From a checkpoint of a small transformer trained on Wikipedia: untied embeddings, a variant of Adam for these matrices.
Each number is 128 + 24 x the weight over its row's rms, rounded and kept within 0 to 255. Layers, rows and columns count from 0. The size above them is the row's rms in percent of the matrix's.

# layer 5 MLP up, 2048x768, rms 0.0292, rows 551-596, columns 576-623
size [ 98  98 100  95  98  98 101 101  98 105 102  99  98  94  99  95 106 103  98 101  97  99 100 104 101 100  99 101  97  97 101  97  96 100 106 105 100 105  97  99 102  97  96 103 101  99]
[[126 142 136 132 133 145 111 142 144 150 159 150 162 103 119 112 125 134 134 114 125 166 128 113 109 133 116 131 102 152 134 149 136 134  84 112  88 123 123 145 148 113 131  87 113 100 114 120]
 [160 129 111 129 135 165 143 186 138 124 113 141 135 114 155 110 133  87 106 131 124 159  85 132 158 108 148 138 140  87 111 107 119 139 129 128 153 165 113 178 110 145 115 134 127 165 115 161]
 [106 122 117 112 125 132 132  91 109  67 153 158 154 113 152 200 135 155 117  99 137 114 102 116  96  99 134 173 139 112 144 145 121 128 146 104  88 124 126 115 156  71  71 151 120 143  89 132]
 [132  89 153  94  98 127 113 145  96  90 130 113 145 135 140 135 114 112 148 137 158 100 114 124 174 131  97 104 120  84 119 100 125 177 107 108 164 146 110 106 163  97 134 129 114 122 127 136]
 [ 91  95 122 153 135 114 149 102  92 129 119 122 119 194 123 119 121  59 124 164  81 126 122  80 185 118  99 165 158 123 145 110 125 110 129 131 192 129 155 123 130 122 130 115 102 127 112  91]
 [114 167 106 137 109 126 118 154  68  88 108 140 124 135 149 135  83 157 144 117 122 112  90 121 134 141 156 185 128 111 121  97 155 142  94 119  94 147 143  90 140  86 148 102 129 120 149 110]
 [ 93 122 158  88 124 138 149 103 126 178 135 112 121 145 106 137 105 151 148 148 148 109 142 133 158 106 139 110 123 152  99 125 117 174 150 170 122 129 148 105 186 121  86 150 151 134 109  86]
 [123 104 115 122 165 114 120 114 152 132 152 141 160 138 139  97 103 105 132 129 129 135 153 146  62 115 141 101 153 153 148 103 109 159 132 121 153 101 109 140 128 132 124 145  75  82 129 119]
 [123 163 114 115 142 108 144  90 132 150 101 131 151  72 128 134 115 110 163  90 136 114 115 127 141 133 118 114 167 114 148 114 130 117 133  94 132 143  95 145 111 109 121 163 117 147 104  96]
 [125 114 124 156 139 113 157 111 135 139 168 153 144 158 114 133 130 144 117 151 144 116  97 136 108 130 119 178 106 131 145 106 119 130 121 113 141 157 132 128 122 156 120  87 134 117 132 117]
 [146  92 104 123 155 149 133 127 118 127 129 135  75 130 127 127 125 103 155 121 141 199  99 112 141 146 140 115 156 123 124 144 127  75 134 151 163 135 152 106 125  99 117 142 120 133 104 114]
 [146 164 101 113 108 104 145 129  88 139 140 110 161 105 110 149  79 100  94 121 119 141 109  96 140 145 140 143 131 113 130 165 148 113 100 144 136 142 167 105 112 102 147 100 126 135 173 138]
 [126 155 125  95 102 134 146 126 142 144 138  84  98  95 170 153  97  99 142 160 136 134 129 166 113 127 165 142  84 137 133 131 114 145 175  70  73 113 119 136 142 134 126 111 162 129 135 115]
 [117 132  88 158 110 101 168 109 109 132 102  99 128 107  97 134 102 121 111 112 129 140 123 124 131 130 107 154 152 100 105 150 137 146 126 103 134 133 155 125 146 131 105 107 147 127 159 126]
 [111 103 150  39 179 155 137 147 130 121 125 119  91  94 113 101 107  99 111 116 103 112 114 131 150 163 126 145 104 144 133 107 111 148 134 143 148 112 144 107 109 120 105 114 105 141 105 105]
 [127 119 135 111 125 173 137 160 127 136 111 141 181 161 117 116 111 131 119 189 132 130 140  85 148 136  81 127 195 146 141 151 116 102 136 102  99 124 155 172 115 152 138  91 103  95 101 147]
 [155 143 104  81 168  69 113 137 126 100 118 129 142 125 163 104 119 119 131 120 163 114 148 101 149 124 131 129  99 102 135 166 156 179 119 152 117 100 144  87 137 160 110 167 106 112 132  95]
 [111 136 177 135 131 121 100 104 137 149 118 103 110 135 103 131 169  97 142 132 151 143 154 188 113 139 134 171 115  83 131 139 118 125 117 118 162 144 127 129 170 161 178 125  96 118 135  85]
 [143 112  62 169 129 137 113 109 124 128 159 119 129 159 125 131 158 152 132 113 134 129 117 117 132  79 140 123  96 146 123  96 107 157 141 101 145 117 163 124 125 137 130 137 165  98  88 138]
 [ 76 101 112 106 114 126 150  39  87 152 186 122 121 116 151 101 151 150 112 137 103 157 151 121 109 127 152 136 168  79 129 105 104 147 105 128 107 141 188 102 159 112 156 115 160 139 132 144]
 [ 83 117 107 103 166 164 154 124 118 132 139 153 121 113  75  87 146 110 142 129 158 166 118 197 124 131 103 140 136 111 124 122 178 119 135 164 116 111 137 142 106 164 126 140 113 122 111 124]
 [181 171  96 153 139 114 111 135 148  97 132 141 151 132 116 148 128 100 138 127 133 147 144 135 113 133 105  97 114 128 151 117 143 137 181 137 113  96 115 123 139 127 103 161 142  96 125 136]
 [ 98 116 115 149 131 107  83 163 121 157 103 126 118 139 105 157 136 142 132 148 111 150 160 136 118 123 141 143 133 112 160 126  94 118  92 139 101 151 159 145 181 146 124 167 111  98 120 117]
 [114 117 109  80 145 178 190 169 140 164 105  98 174  85 134 165 119 101 119 117 147 140  91 107 164 116 120 127 135 129 142 115 164 121 122  93 141 157 138 116  82 140 145 134 102 121 136  89]
 [137 111 118 151 159 202 137 104 150 132 157 141  89 106 122 114 111 160 151 145 141 158 146 126 136 150 110 171 144 118 104 161 124  82 132 114 149 146 145 118 116  75 165 142 169  88 128 126]
 [169 134 132 138 111 119 141 138  82 127 140 162 112  87 140 173 111 155 147 142 156 103 111 165 122 130 158 157 102 109 114 145  91 144 116 130  89 113 137 114 129 132  96  88  98 107  97 177]
 [129 128 142 150 151 171  88 126  94 137 123  99 126 132  83 162 120 107 157 179 140 140 118 113 133  85 189 137 109 144 135 125 141 147 127 141 145 129 127 142 150 114 143 121 124  94  91 112]
 [109 102 113 128 151 111  77 136 113 164 143 145 130 163 101 129 114 121 120 130 131 136 158 157 131 157 142 122 118 103 121 108 140 155 134  98 103  98 100 160 125 160  96 124 146 134 127 142]
 [115 101 102 153 127 145 152 113 146 136 144 111 150 124  94 118 131  99 140 158 111 181 112 157 150 154 135 130 165 136  99  96 144  96 121 116 156 113  83 115 126  93 160 118  94 124  84 131]
 [156 121 126 164 155  92 164 148 162 128  83 137 134 166 120 101 110  71 133 112 134 135 120 139 122 111 112 144 154  75 110 122 133 102 148 140 140 135 124 103 116 134 145 118 142 152 119 138]
 [116 125  90 119 143 155 141 137 159 139 157 109 115 142 121 139 145 127 131 120 146 158 143 125 143 108 118 133 138 172 160 136  59 128 119  88 132 167 139 113 110 135 139 132 111 148 153 138]
 [104  96 163  98 160 106 123 112  85 111  97 107 106 106 169 126  96 126 121 132  88 125 138 115 137 137 130 145 143  82  95 122 152 173 110 115 132 114 124 161 172 146 111 140 138 112 139 120]
 [135 153 142 124 110 147 116 148 105 140 139  98 147 142 108  99 130 110 138 100 119 137 127 139 150  96 139 140 117  80 110 117 133  72 167 147 129 134 159 124 115 143 128 102 124 133 128 164]
 [146 146  92 133 155 123 152  89 128 164 158 116  98 127 108 141 128 124 161  96 110 140 128 168 149 109  93  92 132 109 116 147  96 118 100 153 166 187 132 128  80 152 147  93 106 116 163 123]
 [116 151 143 128 195 161 104 129 161 133 133 145 115 150 141 116 137 104 119 135 140  82 181 134 164 112 121 108 138 108 136 121 162 163 122 123 111 115 141 167  92 180 163 136 157 157 133 123]
 [149 141 146 123 142 189 140 124 126 120 134  60 112 152 130 172 116 104 143 126  80 140 151 144 131 146 141 167 158 140 148 112 100 124 145 150 153 120 117 143 140 141 146 170 114 111 132 115]
 [148 131 143 131 104 143 159 118 102 140 117 150  88 129 122 125  78 163  88 135  99 127  64 120 126 152 139 121 142 151 116 124 120 143 134 144 165 127 154 155  88 109 108 150  88 102 113 141]
 [126  90 114  86 113 153 103  83  86  77 154  51 164  89 125 136 146 153  90 111  96 146 137 175 119 135 128 177 131 116 110 124  96 148 116 119 156 154  99 120 161 101 142  78 101 138 122 115]
 [133 105 159  79 105 182 123 138 108 125 119 127 174 148 117 126 175 113  90 104  99 149 149 153 158 134 112 132 173 112 128 126 114 177 109 108 113 136 109 122 131 122 113 118  85 157 144 126]
 [157 119 102 102 128 132 121  89 202 157 109 137 107  97 104 129 165 142 150 168 135 101 167 139 118 136  87 107 130 143 154 128 113 147 119 131 107  71 155 124 119 134 107 137  95 119  98 173]
 [ 92  90 129  99 137 164 172 130 174  87 136  88 172 103 177 131 150 152 121 128  89 150 119 146 113 109 122 121  62 179 130 149 114  96 111 159 147 161 136 131 140  92 118 125 141 124 131 117]
 [114 188 115 134 118 143 117 138 157  99  99 153 183 153 151 139 126 135 158 150 110 130 120 115 112 139 175 152 116 136 108 131 145 163 133 126 106 128 154 163 161 180 144 162 126 135 125 120]
 [160 171 138 121 129 107 105 156 132 118 123 143 147 169 106 106 112 132 130  86 152  98  89 119 157 132 119 153 174 123 135 150 134 126 126 118 130 144 109 139 142 126 124 144  77 139 124  92]
 [105 156  99  82 132 129 127 128 134 104  80 148 104 146 111 154 117 155 130 127 146 109  95 156 134 113 133 128 106 112 129 156 104 114 144 178 101 161 136 102 121 139 130 147 126 103 121  92]
 [143 152 149 115  99 121 109 141 118 133 110 148 104 103  73 161 123 123 127 173 144 116 133 135 172  95 116 106 131 153 122 128 135 153 130 160 145 133  99  98 144 165 188 121 116 160 144 196]
 [152 142 143 139 162 119 155 131 133 176 106 135 120 114 121 156 112 156 138 145 126 120 141 170 151 142 150 173 150 121  86 106 127 192 120  94 136 112 145 142 101 115 159  86  87 127 112 113]]
# layer 5 MLP down (transposed), 2048x768, rms 0.0246, rows 551-596, columns 576-623
size [ 99  97 101  98  99  97 101 102  96  97  99 100 100  95 100  96 102 102  98 101  99 102 104 105 102 102  97  95  96 100 104  96  96 100 101 103 100 104  97 100  98  98  97 104 101 104]
[[140 135  97 144 122 127 120 160 116 122 148 137 122 134 126 134 132 106  96 122 115 111 135 130 182 138 128 141 136 120 135 111 161 145 138 123  90 113 125 184 115 137 135 165  49 139 121 133]
 [122 140 118 135 157 139  97 150 195 118 131 118 132 111 146 118  93 118 117 104 125 123 163 120 175 100 116 141 108 114  91 116 105 130 112  89 140 126 146 151 119 113 146 138 119 134 142 133]
 [109 191 129 129 146 155  85 118 147  96 116 142 108  77 155 153 140  94  93 128 118 198  86 160  88 132 131 113  86 138 147 108 160  82 143 112 145 140 123 122  91 108 137 133 128 115  78 117]
 [152 116 152 133 140 128 109 141 144 138 107  96 145 153 133 136 143 141  97 116 104 153 120 145  84 102 109 114 126 171 135  77 103 135 122 146  90 135  95  92 119 148 132 126 134 146 110 114]
 [134 166 140 127  93  91 103 137  88 110 131  90 124 128 101 143  99 103 158 142 142 150 102 109 126 122 129  85 147 135 156 130 153 141 149  75 111 179 108 100 123 132 143 169 147 148 113 155]
 [ 91  73 169 160 111 144 151 111  95 138 131 131  60 150 152 128 147 117 143 112 129 173  95 137 104 138  78 114 136 123  80 124 139 143 114 121 147 148 212 110 130  64 124 124 122 133  94 114]
 [ 99 170 125 121 127  89  90 136 129 111 112 115 130 142  91 173 115 147 164 116 134 127 137  96 171 135 138 116 134 122 101 159 128 157 130 139 106 123 112 131  85 156 111 134 120 129 143 115]
 [151 158  88 136 160 163 109 104 121 139 167  94 129  92 173  89 128  66 123  83 150 156 123 170 145 113 151 169 115 104 105 162 101 127 128 168 149 143  84 159 139 133 143 134 133  77 134 145]
 [161 125 156  99 119 129 142  96 137 100 155 124 137 119 151 138 172 109 135 141 138 161 148 111  99 147 172 121 109 154 111 139  82 160 159  69 137 142 107 123  73 112 145 140 123 175 153 133]
 [128 144 124 130 118 143 160 148 134 134 139 105  92 102  80  81 115 106 144 151 126 131 135 132 104 113 113  88 145 128  95 102 136 117 122 134 106 133 116 109 136 114 110 151 178 151  99 130]
 [ 98  93 136 144 151 123 188 155 100  90 140 121 120 124 150 133 132  93 162 154  93 146 113 157 130 120 134 116  93 143 138 115 137 115 133 126 135 133 172 129  95  83 123 132  83 126 153 124]
 [109 116 139 111 111 113 122 104 114 144 127 120 126 165 139  88 140 117 102 129  99 109 150  94 103 112  93 165 116 155 131 123  90 109 104 143  95 118 107 145 110 158 159 151  96 122  98  94]
 [ 97 129 187 109 150 116 139 143 113 129 158 118 141 174 109 100  97 144  56 127 128 112 152  88 118 121 158 137 122 134 152 120 144 110 142 130 131 109 136 137 108 154 135 131 129 107 124  87]
 [113 123 141 135 115 130 147 116 184 176 149 112 146 135 109 144 116 150 134 146 181  84 162 142 160 117 121 117 124 142 136 181 107 113 125 114  92 117 148 131 126 128 129 130 143 122 176 181]
 [146 135 151 101 129 152 117 167 119 172 130 135  86 131 110 141 131 140 152 100 133 135 104 165 106 128 157  94 118 147 179 112 148 137 109 184 113 150 137 147 150 166 179 177 134  90 115 143]
 [144 113 125 116 115 127 118 143 112 154 117 162 125  63 143 131 111  77 117 155 137 115 125 163 144 111 127 103 129 162 135 112 142 169  96 107  99 109 159 136 127  77 136 141 161 155 116 136]
 [156 136 138 116 166 108 118 150  84 136 110 134  98  84 148 154 111 166 107 143 147 142 124 112 123 119 135 141 137 104 139  99 165 125 146 140  73  76  91 105 132 137 121 125 120 107 155 129]
 [124 145 106 184 160 106 128 143 125 145 137 193 139 149 154 147 123 115 151  75 119  81 118  88 115 155 116 127 118 144 131 126 134 134 122 115 146 135 129 169 155 139 161 152 132 142 117 163]
 [114 119  68 123 155 123 125 142 105 155 102 136 136 104 117 163 102 140 131 168 115 163 137 111 121 145 116 131 131 130 117 135 101 139  92 140 111 144 133 156 147 130 169 111 149 112 130  73]
 [154 145 145 100  97 134 122 136 120 133 144 142 112  98  84 156 146 159 161 151 170 110 141 135  90  72  86 121 132 143 125 114 125 148 118 103 117 175 145 146 115 104 109 132  86 105 131 146]
 [166 110 125 116 110 121 151 112 145 108 115  62 122 110  98 114 131 149 140  93 130 131 101 109 131 153 153 117 145  95 136  91 175 110 120 103 112 145 108 181 139 141 119 105 105 116 113 135]
 [157 185 149 112 116 123 156 155 138 190 127 125 131 157 109 150 137  95 121 125 127 104 101 143 151 159 163  88 154 174 129 141 138  98 172 120  92 117  93 124 122 113 116  82 100 136  92  89]
 [146 131 139 129 128 164 105 121 100 139 127 163 140 155 126 161 158 117 160  99 135 144 136 174 152 100  97 172 129 134 140 160 162 128 170 143 106 148 142 147 142  90 102 165 163 127 154  94]
 [119 155 193 156 155 132 159 144 134 133  82 106 151 125 121 122 109 116 109 124 130 109 132 120 115 108 114 107 157 162 150 125 150 154 101 150 153 132 148 150 103 134 130 165 137  89 135 154]
 [110 132 155  95 126 161 159 156 163 129 110 135 134 145 133 155 128 111 130 139  87 102 142 163 128 159 150 128 135 167 126 139 175 120 117 142 175 164 181 102 104 140 143 159 140 107 146 109]
 [140 170 117 132 159 100 136 121 154 108 138 165 119 114 150 113 123  90 115 107  81 184 132 137 113 162 111 127  98 110 138 124 119 135  98 111 167 134 101 139 115 150 108 124 140 151 130 108]
 [113 159 124 137 122 135 134 119 113 121 126 122 179 105  83 142 138 120 137 128 177 115 170  87 140 122  76 165 110 117 145 151 101 121 107 125 142 128 142 118 106 179 173 123 140 100 111 164]
 [134 114 172 124 134 115 142 110 134 139 117 114 117 131  91 141 141 140  97 109 115 119 125 101 145 126 135 192 119 126  76 156 106 120  84 112 105 135 139 126 128 137 131 128 135 148 163  99]
 [103 178 120 152 156 114 100 143 109 166 138 111 106  91 126 163 111 143 113 149 120 144 146  98 130 123 147  69 153 130 142  91 105 134 151 113 167 174 129 111 116 150  93 118 146 121 167 126]
 [136 137 150 107 163  96 117 166 124 127 147 162  99 116 154 186 162 124  93 143 117 132 110 150 141  80 149 154 105 119 130 119 141 142 149  76 113 155 137  96 144  86 129 154 137 111 152  99]
 [153 136 141  81  85 129 101  65 146  90 202 142 150 148 161 104 101 141 134 133 162 139 124 137 125  92 174  82 115 114 187 137 147 122 112 157  97 154 148 137 101 136 103 105 123 115 134 113]
 [149  83 116  94  65 140 142 109 143 133 143 148 116 113 130 122 106 136 168 118  82 134 129 142 129 100 147 159 101 157 136 113 105  56 134 119 170  91 119 161 119 139 172 114 117 140  98  92]
 [107 111 136 134 130 147 115 126 136 143 145 142  88  78 115  87  71 161 140 109 143 174 131 142 116 118 101  83 154 169 131 109 136 104 105 125 164 111 138 132 157  98 146 138 156 134 117 158]
 [146  98 107 150 153 147 119 144 122 106 113 156 134 143 106 187 107 142 155 172  91 153 118 148 145 165 138 118 161 106 138 133 121 102 135 168 149 130  99 138 100 138 148 129 123 119 139  56]
 [127 116 141 121 168 132 141 117 135 165 146  94  88  96 164 106 119 134 171 113 132 101 117 100 147 147 148  81 143 146 134 185 117 122 120 121 127 123 134 153 120 118 120 136 167 137 141 126]
 [121 117 126 142 112 111 112 153 165 158 144 134 103 117 149 161 156 123 131 122 125 109 107 102 128 157 106 112 130 128 131  91 154 130 158 172 115 102 134 128 159 140 120 111 116 187 106  93]
 [117 142 133 109  88  96 110 137 103 136 131 185 154 122 132 142 158  85 173 131 108 149 183 120 147 153 122 133 171 113 118 115 136 122  92 138 104 110 128 160 111 119 124 162 117 132 149 126]
 [136 115 183 121 137  65 167 119 153 113 129 147 116 130 107 113 145 110 163 149 135 125 109 161 152  96 113 134 155 132 121 109 137 136 175 141 142 128 108 122 136 121  93 129  88 124 119 103]
 [139 104 121 110 116 115 129 112 119 147 139 159  99 124 124 176 150  95 102 106 108 135 113 129 153 141  82 130 114 138 115 118  94 152 152 133 147 107 171 163 142 130 150 165 107 106 151 146]
 [146 130 117 123 159 128 142 119 118 128 156 134 105 144 129 109 114 125 155 126 112 118 142 167 134 116 138 154 103 110 114 139 114 127 105 168 121 125 117 142 142 160 143  76 108 154 139 120]
 [127 109 143 161 135 150 139 150 170 126 134 136  96 123 117 138 116 122 119 155 120  85 127 132 157 137 113 135 170 172 114 141 137 132 130 165 121 150 110  85  81 135 137 128 142 143 101  98]
 [114 129 122 174 118  77 138 118  83 133 167 153 104  89 138  93 148 140 138 118 168  60 104 173 134 120 123 140  94 132 111 181 145 182 109 121 134 108 101 139 110 127 129 182 109  95 101  87]
 [121  89 122 138 136 133 141 112 149 141  85 141 143 172 118 152 157  95 127 122 143 143 155 101 107  84 144 107 121 132 124 144 138 113  90 116 127 149 113  90 102 149 135 107 106 147 123  71]
 [117 119 105 127 120 141 100 132 181 161 103 120 147 133  87 128 132 127  77 137 148 122 110 113 109 126 132 144 153 107 132 108  92 156  79 132 117  93 151 121  68 134 141 134 139 112 101 128]
 [115 130 129 121 142 116 120 116 153 156 147 118 127 106 124 126 109 134 140  80 145 102 132 122 101 123 120 137 157 169 118 149 117  97 109 133 124 117 113 159 124 113  95 149 132 138 111 152]
 [114 160 136 161 161 115 121 106  90 150 113 133 105 140 133 113 124 113 103 123 105 107 128 161 128 156 117 154 117 112 177 123 148 144 176 135 137  86 151 156 121 150 188 131 117 142 107 148]]
# layer 5 MLP gate, 2048x768, rms 0.0304, rows 552-597, columns 576-623
size [ 97 101  98  99 106 100  97  96 113 100 101 101  92 104  90 102 100  98 103  95 100  97 101  98  99  95  99  96  98 102  98 100  98 100 103 105 105  95 101 102  95  95 103  99 103 101]
[[118 116 125 145 137 103  87  81 177 162 153 146 133 104 106 159 106 112 157 109 108 132 137 138 101 100 125 195 145 163 109 103 163  96 126 136 112 114 146 140 110 131 141 138 115  87 138 165]
 [ 83 160 142 101 131 124  90 131 130 143 140 146 169 127 129 126 125 130 150 121 112 104 146 121 121 153 126 117 126 144 137 131 128  79  81  89 142 140 181 145 138 163 162 133 145 152 163 150]
 [144 140 101 145 119 153 176 141 141 108 151 156 120  95 137 126 135 137 119 121 158 115 110  99  98 159 182 123  98  91 107 109 131 147  78 116 171 143 162 162 160 121 116 130 138 172 135 143]
 [102 118 128 155 134 126 124 102 147  78 152 154 111 118 175 124 142 196 117 161 132 103 142 121 124 101 122 166 131 113 123 130 121 117 147 132  83  95 171 130 128 123 112 159 123  94 122 144]
 [135 118 105 114 127 178 151 121 129 170 118 111 132  87 141 126 125 143 147 138 128 102 149 141 100  96 117  99 103 149 143 122 117 158 178 103 161 110 196 149 142 130 146 101 163 138 103 188]
 [127 100 111 120 116 158 134 138 129 120 126 132  68 128 147 127 106 128 119 141 119  86 121  75  86 125 128 142  97 104 125 131  88 164 135 161 104 168 122 113  96 153 115 120 169 127 132 135]
 [159 128 139  97 152 163 148 138 107 210 143 144 130 133 164 104 134 102 163 138 149 160 149 170 114  85 125 122 112 122 104 121 130 138 138 132 155 110 138 112 138 167 160 159 174 132 113 137]
 [152 160 159 176 134  99 169  96 119 139 160 160  90 118 145 158  97 119 123 146 147 132 152 182 165 101 175 101 140 125 113 112 178 115 104 152 130 163 108 167  75  94 129 143 108 185  87 145]
 [125 117 154 149 133 115 112 163  88 155 137 153 177 143 145 117 158 163 104 143 150 139  68 142 132 118 125 153  97 127 182 146 126 106 100 105 117 151 135 123 119 121 131  76 119 144 174 121]
 [158 116 133 121 112 127 136 115  94 174 104 156 119 139 132  98 133 105 136 119 108 171 156 123 152 171 131 156 124  59 120 143 151  92 130 109 137 100 154 166 134 120 141 147 136 127 137 124]
 [124 138  97 141 128 136 125 142 156 107 146 111 142  97  86 161  99 162 119 105 101 124 136 124 144 117 168 120 140  99 187 140 174 155 165 179 144 113 115  96 101 130 128 158  94 125 131 153]
 [110 114 120  92 160  96 172  97 131 130 121 148  90 191  77 136 146 129 138 159 118 141 132 127 139 126 150 122 100 132 125 105 148 119 149 134 145 115 158 124 133 133 179 127 125 119 146 151]
 [141 141 139 135  91 104 140 144 115  94 131 151  79 143 119 119 114 169 136 146 133 115 148 144 108 170 158 156 151 117 145 137  54 154 163 142 108 155 130 119 100  99 127 131 151  81  86 105]
 [145 132 116 168 108 124 108 126 133 137 105 149 138 111 147 111 103  98 129 116 130 148 142 106 136 127 107 189 110 111  93 156 150  93 108 111 133 140  91 122 148 100 137 140 137 156 145 140]
 [112 153 117 158 121 132 123 101 168 114 105 138 115 129 139 100 108 113 120 155 138 136 128 120  94 113 156 133 174 108 130 140 119 139 154 124 114 103 149 119 146 162 146 130  96 115 112 130]
 [158 153 131  81 135 106 164 132 154 116 115  94 118 132 208 102 118  73 156 110 134 148 157 128 149 129 177  99  75 151 159 107 149 122 104 107 115 135  94 163 116 136 118 131 108 116 129 135]
 [ 81 117  96 169 137 148 191 125 150 105 110 125 166 127 123 146 159 147 126 150 116  94  91 106 125 158 119 158 120 128 145 146 142 128 136 115 172 120 112 154 137 100 108 157 124 134  88 127]
 [182 151  79 103 124 115  89 169 201 162 134 118 115  99 181 117 155 106 158 159 128 130  87 111 119 120 132 120 113 138 109 114 170 107 129  62 127 113 105 178  92  63 143 108 127 138 133 123]
 [181 138 129 120 104 102 141 167 168 105 126 102  82 138  94 133  89 113 161 119 127  91 110 110 137 102 115 145  96 112 146 154 156 140 178 130 132 158 125 145 123 107 104 145  89 121 126 109]
 [138 113 126 130 149 111 152  96 135 121  70 139 139 113 132 144 124  99 122 114 111 115 137  98 110 106 145 152 155 110  55 172  90 125 182 156 150  84 135 125 147  95 172 151 134 125 127  91]
 [ 91  68 113 149 112 176 138  96 115 122 136 150 157 142 103 145 134 118 148 146 141 126 123 148 113 143 118 121  97  93 134  89 142  84 144 156  73 100 154 147 146 143 135 148 111 131 137 138]
 [155 141 151 161 109 149 146 139 148 152  85 152 114 164 126 147 119 119 157 143 110 119 162 147  89 123 153 109 122  91 116 134 128 160 178 152 119 140 149 125 114  99 140 132  96 111 131 131]
 [119 144 106 114 102 166 110 150 110 125  98 150 135 177 137 125 126  71 166 145 107 144 127 133 127 125 153  93 103 141  77 147 109 147 100 128 110 146 168 149 104  74 150  99 133 111 161 138]
 [107 135 114 116 128 116 145 105  81  98  89 111 132 161 122 149 130 109 191  94 138  92 143 136  92 106 115 151 126 102 122 163 175  84 201 132 136 133 141 146 134 114 125 129 124 143 129 109]
 [129 133 121 139 158 121 106 146 131  89  98 143  64 136  80 162  90 124 158 148 125 131  83 109 147  86  92 168 159 129 162 163 133 154 146 113 114  92 119 143 110  99 140  94 138 145 143 143]
 [120 173 137 120 148 130 149 127 147 132  89  96 128 124 127 162 138 139 166 149 174 143 101 168 142 108 150 112 162 150 142 105 143 121 156 151 105 143 115 150 140 114  88 141 135 121 120 131]
 [162 130 120 177 134 124 135 107 111 124 121 134  94 135 143 102 138 153 157 132 169 141 111 138  93 126 117  77  91 158 150 132  94 107 123 147 153 141 120 104 103 156 157 145 128 129 120 158]
 [142 118 116 162 182 152 107 106 115  84 156 126 118 122 170 140 138 133 100 129 114 164 100 106  92 164 195 126 150 149 122  98  92  80 133 132 116 112 134 157  97 109 106 130 113 115 107 137]
 [127 172 118 141 151 111 146 136  84 105 145 115 124 116  82 168  95 117 130 128 118 131 119 114 145 132 112 118 115 100  83 154 141 132 115 128 117 125 103 125 133 109 119 103  69 142 148 157]
 [ 78 133 151 154 134 138 145 108 130 135  78 151 157 141 101 124 164 152 161 117 181 112 165 167 132 113 150 112 136 100  93 142 185 143 145 156 115 114 118 150 130 113 130 117 138 129  98 147]
 [105 138 161 120 192 173 149 116 145 131 140 102 146 150 116 128 142 141 109 100 131 142 101 117 129  69 132 120 156 131  91 145 182  99 162 114 156 142 141 103 141 151  95 111 124 157 105 110]
 [138 142 128 172 122 124 133 139  91 148 166 129  83 132 105 122 147 130 160 116 101  95 146 153 123  89 123 125  78 130 133  90 159 105 137 142 120 151 127 171 102 127 114 143 139 109 136 108]
 [ 89 124 131 120 170 149  88 105  94 126 146 159 125 114 125 153 156 101 152 158 121 127 143 131 129 117 101  89 144 158 124 147 146 117 115 118 180 122 103  93 129 137 129 134 138  99 138 137]
 [184 175 109 127 138 102 117 131 133 129 109 177 118 111 151  88 125 134 165 119 125  76 104 138 124  80 144 148 105  52  88 151 166 139 108 141  78 138 121 148 143 159 100 135 135 108 149 114]
 [131 112 146 116 114 133 119 149 156 146 150 107 114 107 119 110 117  91 158 133 120 177 119 149 148  98 152 118  99 151 127 104 101  77 123 140 149 147 164 157 141 124 134 142 132 118 120 152]
 [122 159 153 135 118 152 100 128 134 168 101 141 163  96 146 146 167  92 121  96 129 145 143 118 119 101 142 134 112 135 103 143 128 116 164 121 120 145 162 136 137 130 155 144 125  86 125 110]
 [111 110 144 148 145 151 113 114 158 138 128 124 103 135 138 142 128 106 138  93 101 113 128 110 126 131 152 156 118 131 120 101  98 121  85 114 116 164 112 157 148 130 150 141 138 102 124 145]
 [149 123  67 127 136  51 124 144 192 150 102 112 123  79 133 124 113 113 130 143 148 134 124 119 155 141 140 153 130 146 144 144 175 120 169 169 105 147  86 120  88 136 141 153 174 145 153 130]
 [107 155 130 145 150 142 113 128 187 118 152 102 123  82  92 150 142 109 148 135  97 132 115 111  70 108 117 154  82 128 143 204 136  97 114 119 116  83 153 118 109 125 134 123 147 136 108 122]
 [109 105  93 119 131 132 139 133 137 123 191 103 126 102  79  91 143  84 147 108 134 103 143 122 122 127 165 130 119 128 112 141 129 171 173 141 136 177 119  97  84 166 115 132  97 100 151 136]
 [118 148 111 136 128 123 130 104 167 106 131 107 165 155 169 116 115 135 120 102 134 122 106 128 126 179 120 134 121 110 146 178 138 124 108 156 147 172 123 166 135 120 138 156 101 124  66 149]
 [185  86 117 127 133 144 118 135  91 112 155 153 146 132 125 148 117 124 109 155  79 153 166 149 141 106 124 119 101 116 130 154 120 105 137 126 106 170 114 136 156 102 167 135 101 123 156 144]
 [120 139 159 133  99 128 113  89 119  99 136  91  96 142 145 111 121 139 115 109 147 132 154 140 127 102 177 120 131 119 163 138 118  75 155 194 137 140 110 153 140 144 140 132 131 109 128 167]
 [103 127 111 136 157 110 135 139 182  94 151 112 138  58 112 123 135 106 137 129 149 139 116  83 168  99 145 125 144  93 107 118 104 114 125 121 127 169 143  99 135 105 144 136 129 126 124 179]
 [133 113 121 157 121 143 142  66 130 161 139  85 137 123 150  94 112 128 121 106 128 134 116 117 151 162 138 127  94 165  97 131 141 164 123 130 137 158 146 121 129 109 140 108 144 149  97 148]
 [146 116 162 117  85 158 151 114 147 117 127 147 113  90 137  93 117  92 146 155  86 129 168  59 139 125 115 151 119 114 179  57 149 142 120  96 108 115 149 135 119 133 139 153 151 101 117 159]]